Part of a small language model's weights: a variant of SOAP for these matrices, 129M tokens.
Each number is 50 + 15 x the weight over the matrix's rms, rounded and kept within 0 to 99. Layers, rows and columns count from 0.

# up: layer 3 MLP up, 384x96, rms 0.325, rows 136-171, columns 0-95
# down: layer 3 MLP down (transposed), 384x96, rms 0.308, rows 136-171, columns 0-95
up136:52 51 57 17 67 12 54 61 53 60 74 49 67 32 48 59 11 66 32 69 37 59 37 76 39 58 35 45 65 62 61 33 57 63 52 57 60 09 48 57 54 62 42 78 58 72 37 60 53 21 51 73 36 64 31 53 28 35 35 91 44 59 40 34 33 21 28 62 21 51 42 75 53 40 49 49 32 53 45 45 67 62 46 20 43 48 25 58 44 67 32 50 66 42 68 54
down136:52 52 68 22 65 48 22 36 40 84 31 69 54 52 41 99 68 43 22 54 13 52 72 63 48 69 45 53 18 47 19 53 41 54 23 47 22 68 99 72 47 50 58 78 37 37 51 20 48 35 29 60 62 34 57 31 21 46 37 95 78 42 78 57 25 66 45 63 43 26 63 79 63 28 54 47 70 31 88 40 38 49 61 11 39 50 31 48 73 33 60 39 42 65 47 37
up137:53 41 48 87 17 50 26 17 58 88 72 54 63 35 60 42 47 62 66 56 61 51 37 42 68 40 52 57 56 30 24 70 48 58 75 51 40 59 58 54 50 56 28 44 41 53 38 50 36 32 61 46 45 77 62 34 59 42 51 43 74 40 54 45 74 42 44 39 86 45 75 46 47 47 44 70 19 24 55 63 45 58 42 41 54 17 67 33 35 44 30 66 44 42 36 28
down137:63 62 48 33 33 53 91 62 61 55 50 63 51 57 35 46 50 39 59 62 76 46 74 78 38 20 41 60 49 47 62 30 43 27 31 43 40 79 38 46 51 45 66 20 85 30 63 63 46 49 26 47 33 43 52 37 68 68 49 43 47 64 51 50 40 43 45 47 18 53 40 42 37 37 46 68 70 74 45 30 42 33 96 24 78 74 58 55 77 29 63 50 45 36 63 52
up138:49 67 65 53 66 48 43 53 62 71 52 12 41 43 58 48 86 52 60 67 63 53 50 52 42 49 51 54 64 35 49 22 45 81 52 44 43 35 51 74 46 66 44 79 42 54 45 42 25 54 17 42 75 36 25 50 52 72 63 57 40 49 45 40 54 48 38 47 70 60 36 49 62 68 37 51 28 46 65 45 40 83 57 38 36 54 49 48 49 67 69 49 35 46 20 65
down138:51 35 50 35 50 61 53 37 52 48 43 63 47 48 65 55 40 44 36 29 56 75 29 38 45 54 71 61 76 43 56 63 61 23 18 48 32 59 60 28 41 27 50 64 33 28 63 61 57 54 41 50 58 54 57 46 62 42 25 52 66 63 44 57 61 59 46 26 42 44 60 48 62 64 24 51 43 42 20 74 45 36 23 56 60 46 62 48 53 46 27 44 53 34 79 44
up139:64 78 51 46 35 55 50 50 39 18 81 61 58 29 31 28 55 31 53 50 21 37 41 25 90 49 62 44 54 39 15 30 30 58 59 49 42 44 72 65 47 68 56 73 37 30 47 34 56 38 67 24 61 46 66 32 55 94 47 47 58 76 35 52 60 49 40 64 54 44 43 23 60 42 47 34 52 48 54 49 69 37 53 49 28 24 79 58 51 32 54 44 19 64 44 73
down139:50 41 28 59 33 07 43 54 49 33 81 70 60 24 37 51 62 70 74 59 27 46 62 76 21 15 80 65 32 68 52 47 46 36 53 72 54 66 16 22 46 48 59 78 60 51 41 69 30 80 27 64 36 25 69 53 54 50 53 51 31 48 44 68 77 59 74 49 85 57 33 68 36 34 41 71 57 78 57 42 50 36 25 64 64 44 30 35 58 18 35 65 66 39 52 22
up140:31 48 47 35 40 69 19 43 40 04 71 47 51 48 33 44 42 18 58 69 19 35 27 46 71 52 59 39 54 80 51 44 54 35 55 64 56 43 44 54 60 70 68 53 51 37 47 54 42 55 69 69 61 73 84 46 62 60 41 48 41 54 67 48 22 58 24 48 45 69 43 56 52 48 52 48 54 40 76 49 60 45 62 56 42 51 38 71 36 34 80 42 50 40 34 74
down140:56 39 32 59 59 45 66 50 74 52 61 44 55 58 49 33 36 41 76 21 47 58 45 43 39 00 16 81 60 56 53 55 58 59 40 48 51 50 50 65 76 45 42 47 28 46 38 57 41 54 37 66 64 44 77 42 62 53 73 29 51 47 56 88 68 27 90 44 48 42 57 74 33 22 30 54 51 60 44 72 64 53 50 20 40 59 50 09 34 56 58 48 64 49 65 44
up141:47 57 64 58 38 30 45 53 47 44 58 32 69 53 57 52 47 37 53 36 59 41 45 57 58 65 48 55 52 40 51 54 40 52 48 50 39 52 50 53 47 50 59 51 70 40 50 52 50 43 46 62 48 50 49 50 36 43 59 50 44 43 38 48 41 60 48 54 63 45 38 34 63 49 32 58 50 37 40 61 58 59 61 49 48 45 44 54 57 52 46 45 48 50 50 37
down141:43 54 61 46 45 50 50 42 56 53 41 56 48 47 41 46 50 58 46 50 46 49 45 52 50 28 45 45 52 51 48 50 53 40 40 46 41 51 33 45 36 44 53 53 43 58 54 51 51 47 32 56 45 43 52 54 55 59 52 36 51 60 55 48 53 32 48 26 42 53 44 57 50 55 51 51 52 64 43 67 47 35 49 49 53 47 58 37 56 59 52 44 57 50 49 61
up142:52 35 49 54 88 69 32 36 22 36 29 58 39 55 38 52 81 62 65 68 48 51 48 59 55 54 71 39 53 22 22 61 47 44 60 28 59 90 54 63 45 59 48 77 78 39 52 54 51 57 24 38 52 40 39 30 37 34 57 47 56 49 43 91 82 61 36 43 49 26 53 49 73 64 48 24 31 52 27 36 72 25 49 33 64 35 81 67 50 51 76 41 59 53 40 48
down142:37 77 43 43 28 49 62 39 36 66 55 49 41 39 37 51 54 77 67 83 46 58 52 84 34 57 74 39 50 54 43 35 78 31 27 50 84 54 42 43 25 44 42 36 48 40 62 52 61 72 53 27 41 47 26 68 39 50 32 29 35 74 48 24 61 45 41 51 40 62 55 65 06 67 53 21 51 41 36 52 66 60 67 30 66 32 44 50 03 27 77 58 67 56 56 51
up143:14 32 60 26 27 72 53 62 35 61 61 29 59 50 28 51 37 57 54 42 47 34 52 52 48 52 38 59 57 70 61 62 43 37 63 50 42 27 48 46 44 50 58 53 71 46 75 60 51 37 72 65 71 59 55 45 58 29 65 38 51 30 33 54 26 50 44 40 48 59 44 46 56 76 55 72 42 27 30 51 53 73 42 52 33 38 66 73 58 59 56 60 32 61 23 32
down143:38 32 53 25 47 43 59 69 66 45 61 45 73 54 47 65 45 56 50 58 89 62 49 39 18 46 60 49 74 43 27 23 34 53 66 51 31 55 45 63 59 54 64 47 53 66 64 73 54 21 43 23 57 57 46 75 55 42 64 34 43 53 41 57 57 59 72 45 44 80 53 53 07 73 47 24 34 22 58 73 35 39 39 36 47 62 44 59 35 46 49 56 49 37 41 49
up144:84 26 55 60 69 44 54 60 46 48 36 35 68 43 44 67 61 46 33 52 78 36 33 48 56 44 44 74 24 38 41 47 52 60 30 79 39 52 54 61 50 62 54 44 57 41 34 69 34 43 34 65 73 41 54 33 76 41 62 68 26 39 65 39 77 58 49 48 43 74 57 47 45 69 42 47 57 49 64 59 51 77 84 34 42 19 30 73 48 42 52 58 67 24 37 37
down144:54 38 40 39 58 32 68 65 56 16 37 55 46 56 55 56 38 72 55 54 56 55 45 45 73 51 50 64 49 28 82 53 45 37 38 45 54 69 46 55 69 54 40 52 54 34 22 54 57 49 31 59 41 74 50 55 50 32 57 50 45 64 17 48 55 62 58 46 44 42 42 40 21 57 48 50 68 38 42 58 54 42 47 34 27 49 52 45 80 46 51 49 51 72 57 84
up145:49 60 54 37 39 45 38 36 75 35 34 36 46 49 44 73 46 62 50 61 29 42 36 51 31 73 59 52 41 46 28 89 65 64 62 80 54 65 60 66 53 53 33 57 40 74 45 31 41 84 46 49 43 69 44 59 37 28 38 72 44 40 37 27 33 78 06 33 41 31 44 32 54 39 60 38 51 64 34 54 46 77 45 61 34 62 53 33 46 69 42 36 64 42 31 48
down145:40 63 28 52 48 78 60 36 44 71 52 47 26 81 60 13 39 37 43 14 99 47 17 22 21 36 55 40 36 46 58 57 42 51 53 30 44 71 47 86 16 60 62 42 55 37 33 59 31 63 21 61 57 38 38 41 53 73 46 63 41 74 41 55 46 52 73 64 49 69 29 60 52 78 28 52 50 30 35 21 35 35 30 70 28 74 38 52 74 35 58 58 56 24 83 45
up146:45 25 54 68 55 45 37 40 42 36 52 58 32 56 48 35 43 45 44 50 55 22 63 38 38 90 75 53 31 68 69 77 60 46 51 52 42 41 17 89 26 49 32 58 49 40 17 40 72 44 30 54 62 81 45 39 68 54 63 63 39 71 55 46 42 65 55 57 46 21 32 62 63 41 61 39 59 42 64 31 76 31 61 47 57 58 41 35 43 47 39 38 56 51 50 54
down146:64 43 69 46 41 33 62 61 67 44 46 38 72 52 40 39 15 09 72 65 54 46 59 53 88 32 68 30 40 49 50 65 44 45 42 35 28 48 69 59 35 76 69 23 70 31 48 58 51 41 22 31 61 58 37 56 52 51 63 69 46 70 74 43 41 50 41 48 61 79 63 71 59 47 66 31 47 12 40 36 26 58 56 37 26 74 37 54 59 71 43 51 16 48 62 36
up147:57 51 57 56 56 51 37 44 08 44 42 47 47 41 62 63 41 32 44 10 52 45 88 91 59 36 63 43 38 42 94 57 55 57 37 49 62 36 51 33 46 53 44 57 59 52 29 69 60 47 72 71 39 67 49 34 39 05 69 32 47 47 44 37 74 43 43 71 68 51 68 61 53 72 39 34 63 55 55 72 72 39 51 30 27 51 78 49 31 51 28 68 63 66 56 31
down147:48 21 50 43 54 17 42 65 46 37 64 57 44 38 54 60 70 57 48 41 55 55 50 49 30 57 51 52 35 30 51 73 54 41 14 44 54 63 33 98 57 49 35 48 87 50 37 46 53 41 24 66 26 42 25 82 34 48 62 17 57 68 52 59 45 58 62 54 45 71 65 66 48 68 38 54 74 60 70 49 59 72 68 83 50 62 48 46 58 40 64 51 59 50 69 46
up148:66 32 52 65 25 57 45 45 55 39 49 48 31 62 55 47 36 68 22 53 68 54 24 65 78 25 43 78 21 48 18 64 71 55 77 59 50 32 58 45 55 32 70 49 34 45 48 48 45 26 50 55 68 39 31 53 48 63 55 50 34 44 36 58 20 65 58 57 71 76 37 25 36 48 31 51 55 46 67 67 66 55 62 72 59 64 13 39 63 21 69 66 54 37 15 50
down148:61 44 35 47 38 49 55 54 65 51 83 64 44 78 21 32 66 81 48 67 64 70 28 42 27 47 35 56 62 66 53 74 57 24 17 68 37 34 49 80 71 33 44 44 43 48 52 56 43 40 26 69 50 59 36 28 51 76 56 46 81 47 63 36 49 48 68 70 58 48 29 53 57 44 49 66 33 32 56 46 67 49 51 45 42 66 60 61 55 71 72 47 62 59 44 60
up149:54 42 45 51 51 65 13 21 38 58 53 35 54 54 67 56 91 34 52 39 15 78 34 49 52 47 27 99 47 45 34 83 55 58 31 16 49 63 52 86 53 72 81 59 60 56 72 44 19 29 64 37 55 63 39 08 22 50 59 36 60 40 69 50 30 28 64 62 00 28 28 15 84 52 64 36 65 51 52 18 67 33 58 61 12 73 67 52 52 60 26 13 49 55 40 65
down149:46 61 38 35 30 30 33 39 47 45 45 58 70 04 86 32 41 59 42 70 35 71 31 74 40 26 54 87 64 63 67 27 71 81 35 30 71 51 50 39 72 35 53 71 37 84 29 70 12 43 68 36 05 39 38 50 62 41 88 56 72 48 54 15 32 35 35 51 09 10 42 79 54 68 95 53 48 63 32 46 73 76 00 70 48 52 33 31 87 62 65 21 22 47 43 32
up150:53 42 57 31 49 52 68 46 42 54 52 36 54 66 64 73 77 33 59 56 55 67 59 43 51 53 41 61 00 35 39 80 33 54 50 31 49 42 38 70 49 32 44 48 66 49 48 36 39 49 38 49 68 69 39 51 80 48 29 59 45 40 47 30 65 65 47 55 56 59 38 35 77 58 36 56 57 41 34 81 18 45 56 59 58 33 41 37 57 59 56 54 23 46 39 71
down150:50 45 49 57 41 46 40 61 36 44 38 34 67 35 43 26 49 44 32 55 59 75 54 25 48 54 29 46 80 51 48 62 78 55 47 33 41 19 56 30 35 81 30 90 55 40 68 32 36 93 47 73 71 52 77 56 41 78 68 64 44 29 52 48 84 46 99 41 38 60 49 28 55 87 72 47 77 19 27 41 47 14 56 44 85 65 48 55 60 39 58 56 16 57 40 33
up151:43 47 66 28 55 54 72 73 59 50 67 37 79 51 62 32 49 41 50 56 48 47 50 30 48 21 40 33 63 77 51 70 53 20 68 46 51 53 40 38 31 36 37 77 83 60 55 58 49 48 59 80 64 34 62 42 57 37 60 40 57 47 44 42 56 69 21 56 47 46 37 31 64 68 31 44 42 37 74 34 45 57 22 37 49 37 36 80 37 48 61 67 31 36 39 79
down151:60 65 57 39 55 25 52 53 67 82 42 75 50 44 51 30 49 61 56 38 36 52 60 50 61 44 83 42 58 70 66 58 48 69 18 61 48 80 14 31 34 49 44 37 59 46 67 24 47 28 24 35 54 50 42 57 64 55 58 48 35 71 32 54 66 34 75 48 63 66 62 73 64 44 76 67 97 65 66 37 48 52 53 61 47 52 22 36 57 90 46 54 75 56 43 39
up152:49 23 48 38 48 57 12 64 59 77 52 60 82 46 66 46 63 58 63 74 48 25 39 47 58 74 31 54 23 46 37 40 69 43 63 52 71 35 28 70 68 49 46 41 38 61 72 42 64 36 71 46 58 48 58 01 36 60 58 66 52 45 45 65 24 59 64 36 36 43 51 51 63 51 64 19 53 44 49 43 66 37 53 56 32 67 27 36 31 56 45 40 45 79 62 45
down152:62 66 18 42 32 21 49 27 62 91 50 68 48 38 53 55 28 76 37 40 41 57 33 59 56 33 57 65 58 40 74 77 54 60 43 57 42 43 53 70 18 60 35 58 59 46 59 66 51 47 42 32 71 37 21 47 83 38 37 72 73 36 37 38 64 58 70 55 36 75 74 50 61 39 53 51 34 65 37 35 27 67 59 60 37 50 25 52 57 69 59 46 50 30 40 36
up153:51 68 52 57 62 58 44 55 58 60 60 44 66 96 59 44 65 38 39 69 55 21 43 26 90 65 43 48 41 54 42 73 69 63 35 42 67 31 42 30 17 74 76 37 49 63 93 78 59 20 68 30 74 60 45 71 64 38 58 48 54 54 66 78 42 73 53 65 72 25 54 36 25 48 42 62 28 21 51 61 24 21 53 59 32 78 53 51 00 51 63 62 66 64 09 48
down153:54 61 19 70 56 76 64 47 52 40 51 49 58 50 24 45 48 53 68 30 34 75 47 31 61 44 51 65 46 51 47 50 55 36 36 33 30 65 64 37 23 53 79 43 66 61 36 76 47 46 41 99 57 60 50 50 60 61 49 37 89 57 45 23 45 61 56 26 57 24 64 47 26 15 84 62 71 61 44 43 45 53 87 60 42 50 08 57 52 72 69 54 36 67 38 59
up154:68 50 41 08 73 58 79 38 46 55 61 43 40 64 36 72 53 37 36 55 48 39 58 60 56 51 67 21 46 42 44 34 37 61 38 38 40 46 58 57 52 43 73 34 70 48 43 18 46 35 36 45 57 75 34 49 64 31 47 43 28 21 51 51 45 43 53 60 70 59 51 64 50 84 38 29 41 59 75 45 40 37 86 48 55 44 48 28 71 57 49 77 55 37 67 52
down154:54 58 41 79 50 62 71 56 82 54 48 55 39 63 37 27 21 38 66 14 35 42 43 37 61 30 63 50 52 27 47 48 52 31 23 35 41 74 45 58 52 46 43 47 48 47 30 59 52 45 37 27 55 36 39 37 80 82 63 63 49 82 53 42 39 33 73 54 30 47 52 44 45 55 70 77 48 42 77 57 63 46 36 25 38 55 49 59 59 45 34 59 58 41 55 73
up155:65 39 43 51 70 64 28 72 51 80 50 39 39 39 26 44 46 52 64 66 77 55 48 43 32 62 28 60 41 74 65 36 51 51 74 62 49 38 55 28 20 73 28 36 79 58 29 48 33 28 76 59 32 66 53 59 75 58 57 49 18 41 51 50 72 23 50 46 57 54 55 50 36 07 58 52 46 67 49 26 90 57 58 46 51 27 67 43 21 71 44 26 73 83 61 42
down155:39 67 77 26 83 40 45 44 44 56 29 38 66 38 65 70 39 48 32 62 61 73 43 82 16 07 32 66 45 73 56 51 52 67 60 29 47 47 49 67 43 63 36 71 58 81 41 89 41 77 69 72 44 68 45 55 28 41 55 88 39 51 84 30 76 67 67 48 63 72 39 69 76 38 22 44 57 64 36 39 56 45 53 56 38 57 21 08 02 54 68 43 63 39 34 74
up156:39 48 55 47 49 49 42 56 46 54 70 56 60 50 53 47 51 48 50 47 49 52 44 47 55 50 41 44 52 51 56 57 63 63 58 52 36 45 50 50 43 53 51 60 50 50 51 38 42 48 53 51 60 44 53 52 38 52 47 44 23 48 47 44 49 49 47 55 42 47 56 46 52 38 50 58 48 48 49 41 54 55 53 55 48 48 48 58 51 42 45 53 48 46 51 51
down156:47 44 53 57 48 46 45 56 47 55 50 49 53 51 45 56 45 34 51 49 53 54 49 32 43 39 46 58 46 46 50 53 51 46 58 49 54 43 48 52 48 47 44 37 42 51 51 51 25 48 50 50 52 36 48 47 51 58 46 58 50 43 39 51 54 45 60 46 52 52 38 48 49 77 39 54 52 66 49 54 56 52 48 42 54 45 45 43 50 49 63 54 57 49 52 52
up157:49 46 54 62 46 56 51 58 47 54 47 48 57 54 51 47 50 53 48 47 49 47 43 45 54 52 51 47 53 48 51 50 48 52 61 44 50 46 47 52 44 47 44 50 58 51 52 42 44 53 54 51 47 53 51 44 50 58 45 50 50 44 49 50 50 51 48 54 54 50 48 48 50 49 54 54 52 46 51 54 48 47 47 50 57 54 53 61 44 49 51 52 47 53 49 48
down157:56 42 56 48 61 48 54 50 55 52 41 50 52 52 51 42 49 49 63 54 48 53 50 54 45 48 54 51 51 55 46 44 59 46 47 56 48 50 35 54 52 57 56 51 49 53 46 50 53 49 56 50 60 50 48 56 55 39 59 37 55 53 58 51 48 55 39 57 55 42 47 51 50 51 51 51 46 52 52 40 48 47 49 47 53 54 41 43 45 51 59 44 56 47 52 62
up158:53 53 50 69 32 25 53 48 52 36 56 38 41 45 36 62 51 41 51 59 50 48 34 48 68 50 66 52 33 47 74 54 61 79 59 62 48 65 56 62 24 42 30 84 33 60 45 16 72 55 68 42 55 40 18 45 67 51 51 35 25 58 55 79 48 62 40 49 37 58 59 43 38 71 44 63 68 19 57 39 34 39 69 72 43 33 57 43 74 46 63 45 27 62 46 28
down158:45 50 42 44 19 21 49 43 43 73 51 35 47 58 67 40 55 47 46 45 60 64 58 50 56 16 52 57 43 25 51 25 29 33 57 48 77 52 59 42 43 35 60 60 61 49 38 33 41 50 58 75 25 61 47 44 28 27 53 52 59 79 58 50 56 50 59 74 38 47 47 46 50 53 21 49 66 65 70 39 27 15 34 42 56 57 43 31 86 52 39 60 56 31 61 79
up159:53 63 46 48 49 11 27 27 28 50 57 32 78 80 57 64 68 43 64 64 61 30 36 40 36 56 32 61 36 32 14 69 58 99 25 52 47 55 75 79 54 58 72 35 41 41 32 64 62 47 61 36 60 54 70 47 38 53 36 53 59 43 46 75 37 61 35 64 40 73 31 31 48 32 67 45 46 52 69 73 28 59 79 41 42 86 54 43 52 57 44 33 39 33 44 39
down159:27 47 44 55 54 49 28 52 58 58 89 64 79 61 62 31 48 66 22 38 58 34 47 66 44 67 32 54 03 80 71 32 73 36 41 19 75 37 61 76 34 66 35 55 39 85 71 36 24 56 37 69 65 59 51 39 55 36 51 83 45 31 59 57 35 61 51 41 67 49 74 52 27 82 62 67 48 55 60 26 51 66 56 35 51 51 68 39 29 75 61 38 62 54 53 28
up160:62 40 53 53 56 47 57 61 47 51 35 64 38 48 63 87 76 32 59 53 62 47 94 58 44 50 22 64 69 42 49 51 83 62 71 51 48 43 22 29 44 55 37 47 68 24 40 61 41 53 57 53 46 46 70 24 55 36 44 36 03 75 42 45 59 87 41 47 68 47 45 58 42 40 90 60 76 50 48 50 57 73 56 34 34 26 70 46 29 50 35 32 50 36 71 44
down160:33 51 59 57 46 54 51 77 59 49 73 58 61 44 52 31 49 32 79 64 63 54 60 77 39 34 80 44 68 54 70 63 36 27 65 44 43 49 66 56 58 34 46 60 63 41 43 47 66 49 36 31 49 58 44 64 55 39 45 26 77 81 54 63 55 53 25 24 72 47 32 45 47 84 30 66 33 28 42 41 32 53 57 49 50 62 39 65 71 59 50 70 38 26 53 57
up161:58 37 46 57 32 43 52 52 33 19 59 29 61 36 66 47 44 53 58 89 47 53 38 69 55 64 45 47 42 22 67 15 72 65 65 80 51 35 47 56 59 77 63 46 20 54 63 18 59 47 49 57 59 56 57 32 65 07 57 55 30 44 60 54 11 52 33 52 71 59 58 12 36 68 37 77 48 57 50 37 25 57 63 59 77 52 75 40 44 64 54 69 42 68 37 69
down161:87 64 40 67 56 65 49 47 38 56 25 36 84 56 92 87 57 59 33 36 45 51 45 72 43 70 40 65 52 53 31 23 43 49 41 51 67 13 17 53 70 51 54 42 59 85 42 58 37 27 41 40 46 68 50 60 79 09 64 46 88 65 52 53 49 41 36 60 31 47 46 23 34 57 71 00 67 35 82 33 42 62 54 50 56 82 29 65 49 66 63 62 71 55 54 36
up162:32 55 53 64 38 54 23 45 50 32 27 47 60 57 07 69 39 44 24 84 38 19 49 63 53 52 51 69 39 32 77 39 52 50 49 67 54 66 42 22 45 29 70 91 48 41 69 46 62 84 59 71 46 12 38 71 50 44 56 66 74 29 67 57 40 30 55 35 54 47 58 39 72 31 41 26 56 46 54 43 80 61 27 73 68 53 81 63 28 45 55 62 62 60 34 44
down162:47 61 46 50 66 64 43 60 57 52 65 65 52 57 56 32 57 53 41 40 35 74 32 21 42 42 76 39 40 52 46 29 84 27 59 57 38 40 39 75 30 35 47 31 52 62 44 56 47 35 37 65 45 79 78 07 53 55 67 26 35 72 36 74 46 51 55 45 78 48 29 51 13 49 31 32 69 45 41 72 55 52 07 42 48 57 49 38 80 71 26 58 78 49 55 55
up163:42 55 62 74 31 55 65 80 37 54 32 59 35 52 53 52 55 66 49 64 51 38 54 45 46 47 44 44 48 14 46 98 64 52 53 54 43 56 53 61 31 58 60 18 51 32 37 41 51 57 35 44 43 58 55 49 64 44 44 79 41 62 44 53 40 38 54 45 32 43 58 42 46 47 51 55 66 50 62 52 41 57 41 40 50 53 64 45 34 62 31 22 49 50 74 68
down163:55 37 36 40 66 48 48 48 37 25 55 53 62 59 66 48 51 31 64 43 55 76 29 59 53 56 59 45 52 55 61 48 66 43 61 48 58 53 40 54 32 35 51 46 65 35 64 69 59 46 24 57 50 78 66 60 62 62 31 41 72 60 47 46 50 65 45 54 60 68 47 79 36 50 12 55 76 53 53 67 44 52 35 64 17 31 52 44 26 51 75 64 67 32 47 50
up164:47 42 48 32 56 91 37 65 59 32 43 41 34 65 59 35 51 60 54 35 63 77 44 55 42 59 55 59 81 47 51 53 41 58 27 68 50 47 04 45 53 36 42 56 77 46 67 42 38 49 41 69 76 41 20 53 66 41 35 62 37 39 62 81 45 55 44 59 59 56 62 95 49 43 30 25 31 29 61 50 52 60 83 68 66 41 44 66 55 34 56 51 52 36 30 49
down164:46 68 57 43 46 56 79 58 91 75 46 68 43 64 30 47 40 56 81 34 82 48 32 34 26 54 52 64 54 55 11 33 35 53 34 48 52 53 50 67 48 52 65 37 44 69 37 52 40 68 28 50 83 34 39 65 33 38 71 29 65 78 58 71 58 69 44 50 45 77 48 26 52 43 64 44 54 52 48 52 24 30 41 35 51 32 42 44 50 29 48 64 55 60 62 79
up165:62 54 42 25 36 50 62 33 61 31 59 45 87 45 37 17 46 27 45 58 46 31 47 36 40 82 44 55 73 71 82 50 59 90 50 35 45 58 72 40 49 35 71 60 48 30 46 09 29 17 69 80 58 39 49 56 50 27 63 63 51 64 43 48 51 56 51 55 67 50 36 51 43 61 50 68 39 43 56 45 60 50 62 57 34 38 69 53 51 87 45 44 46 50 16 56
down165:37 49 67 53 42 29 63 40 54 45 46 54 30 45 40 35 49 57 44 68 65 55 42 17 60 38 31 58 31 99 56 15 47 39 44 35 54 54 22 59 41 50 56 08 35 53 42 47 51 50 49 49 65 57 46 54 71 50 43 53 69 73 69 87 64 42 59 20 28 72 19 18 81 53 83 99 53 49 37 52 40 45 50 38 16 52 48 28 36 49 57 50 44 54 61 45
up166:34 56 18 66 38 43 66 38 29 67 08 51 70 73 48 49 52 35 44 62 43 16 70 54 56 20 10 79 57 25 83 50 71 66 49 77 64 44 46 38 55 23 50 59 51 68 75 29 46 43 55 21 61 44 31 75 34 30 71 47 59 41 64 44 60 50 41 43 72 20 60 55 64 50 54 54 38 56 36 79 76 12 54 21 60 36 74 65 37 68 53 40 53 44 32 40
down166:45 56 47 38 35 65 55 40 53 68 51 46 43 60 37 53 49 68 56 32 56 21 33 39 45 45 85 26 48 97 60 32 57 63 52 41 25 57 66 73 73 43 57 43 48 55 53 28 47 26 67 64 45 65 47 60 54 49 50 57 45 58 70 39 51 58 51 45 46 61 50 62 25 40 61 16 38 43 77 73 40 27 50 71 46 50 32 34 78 29 35 73 46 31 44 64
up167:50 55 54 36 41 55 41 58 47 49 64 50 57 54 40 59 60 53 48 50 50 53 59 50 58 60 38 38 57 50 45 36 38 46 46 49 58 53 52 53 36 55 52 41 54 50 41 40 52 51 67 47 49 55 48 54 52 43 36 47 57 45 50 46 64 48 32 63 44 53 54 45 56 46 53 43 63 51 49 44 50 43 48 47 35 55 63 62 46 49 58 50 47 45 52 42
down167:55 51 45 59 42 57 57 46 58 59 49 46 40 58 51 43 54 58 49 43 45 59 44 56 57 43 54 54 43 50 28 48 47 38 47 46 47 50 62 54 52 54 55 49 80 52 53 67 48 50 48 55 31 40 54 75 59 50 41 53 67 58 51 58 46 44 51 54 54 51 54 51 41 54 55 58 57 48 49 44 57 36 33 54 59 64 39 47 57 50 63 60 48 42 56 65
up168:69 31 42 29 83 29 44 49 41 26 51 38 45 41 46 61 36 52 24 39 46 31 35 76 85 81 62 47 53 80 42 82 58 51 56 13 55 31 23 28 56 68 77 39 44 75 71 62 11 36 53 47 60 45 43 46 62 46 49 55 52 48 72 46 43 46 47 54 27 55 45 80 53 65 54 66 17 38 33 40 30 56 57 59 38 49 45 56 29 49 56 58 36 46 80 84
down168:53 66 53 31 48 25 39 55 74 54 51 44 61 48 42 92 40 46 67 41 49 37 48 24 42 42 38 46 35 55 56 25 27 55 31 65 50 50 54 49 57 59 56 69 42 50 62 57 31 56 50 50 53 34 69 19 60 50 66 63 55 48 48 27 38 36 90 77 49 24 50 54 24 39 57 93 31 59 37 40 31 54 62 53 63 77 54 32 31 40 67 67 51 19 53 64
up169:79 50 68 57 46 54 54 45 45 52 46 36 48 55 54 60 59 52 52 52 65 47 55 55 46 61 44 48 47 52 46 57 56 52 50 51 44 37 52 57 43 61 71 54 48 55 50 35 31 45 60 49 70 55 43 53 56 44 47 48 44 38 49 43 53 49 45 56 46 47 49 37 50 62 32 52 46 45 54 56 39 42 48 53 42 49 53 49 45 48 49 47 58 52 46 38
down169:33 45 43 67 56 58 54 62 31 68 51 63 49 65 40 54 42 31 50 45 55 50 46 52 47 43 60 55 41 43 69 56 51 45 50 50 56 73 50 36 44 43 53 50 48 50 50 68 51 62 58 43 38 42 51 52 59 29 80 42 45 52 42 48 48 45 46 48 43 41 44 39 44 56 49 47 52 52 49 51 69 59 26 28 62 50 54 50 57 39 50 53 49 51 57 52
up170:52 46 70 44 49 26 55 64 30 36 37 28 42 51 33 47 54 43 54 40 66 34 62 50 46 31 49 74 66 56 65 48 44 63 60 68 83 51 60 38 35 36 46 33 70 41 43 60 32 44 58 63 59 69 34 48 68 45 57 61 34 39 56 46 61 55 56 48 58 67 69 57 48 38 24 63 59 49 40 50 50 51 70 34 19 45 50 63 64 44 51 44 56 59 43 45
down170:44 47 29 43 65 60 63 49 44 67 51 56 64 46 39 48 40 63 41 51 43 68 54 50 41 45 49 58 58 50 62 55 54 27 48 47 38 57 54 68 74 60 47 43 49 75 41 60 40 48 48 46 54 79 50 54 52 51 47 64 48 62 29 47 42 77 44 45 39 36 43 38 37 64 47 52 59 50 72 28 52 58 74 32 37 37 67 48 95 45 52 49 40 41 57 57
up171:32 62 79 48 59 50 33 47 42 35 57 58 50 55 81 34 35 62 42 61 56 39 11 74 27 68 43 10 87 51 53 35 58 48 57 82 54 62 24 63 54 60 53 43 59 34 42 70 47 47 68 44 35 32 70 46 61 38 11 46 19 68 58 46 48 69 34 70 50 50 63 29 46 33 44 50 76 58 58 51 50 61 60 45 62 50 32 45 42 69 34 26 45 27 62 40
down171:50 63 35 62 44 63 73 41 61 56 44 39 52 76 46 54 39 60 52 55 55 59 67 52 52 41 39 34 53 42 70 60 30 38 53 27 51 58 58 74 66 81 42 39 83 50 39 43 99 53 06 25 55 52 67 64 29 49 44 34 60 40 35 56 81 37 37 43 57 47 73 57 75 22 35 37 43 36 44 56 60 57 22 26 59 57 46 30 67 40 64 60 34 31 41 64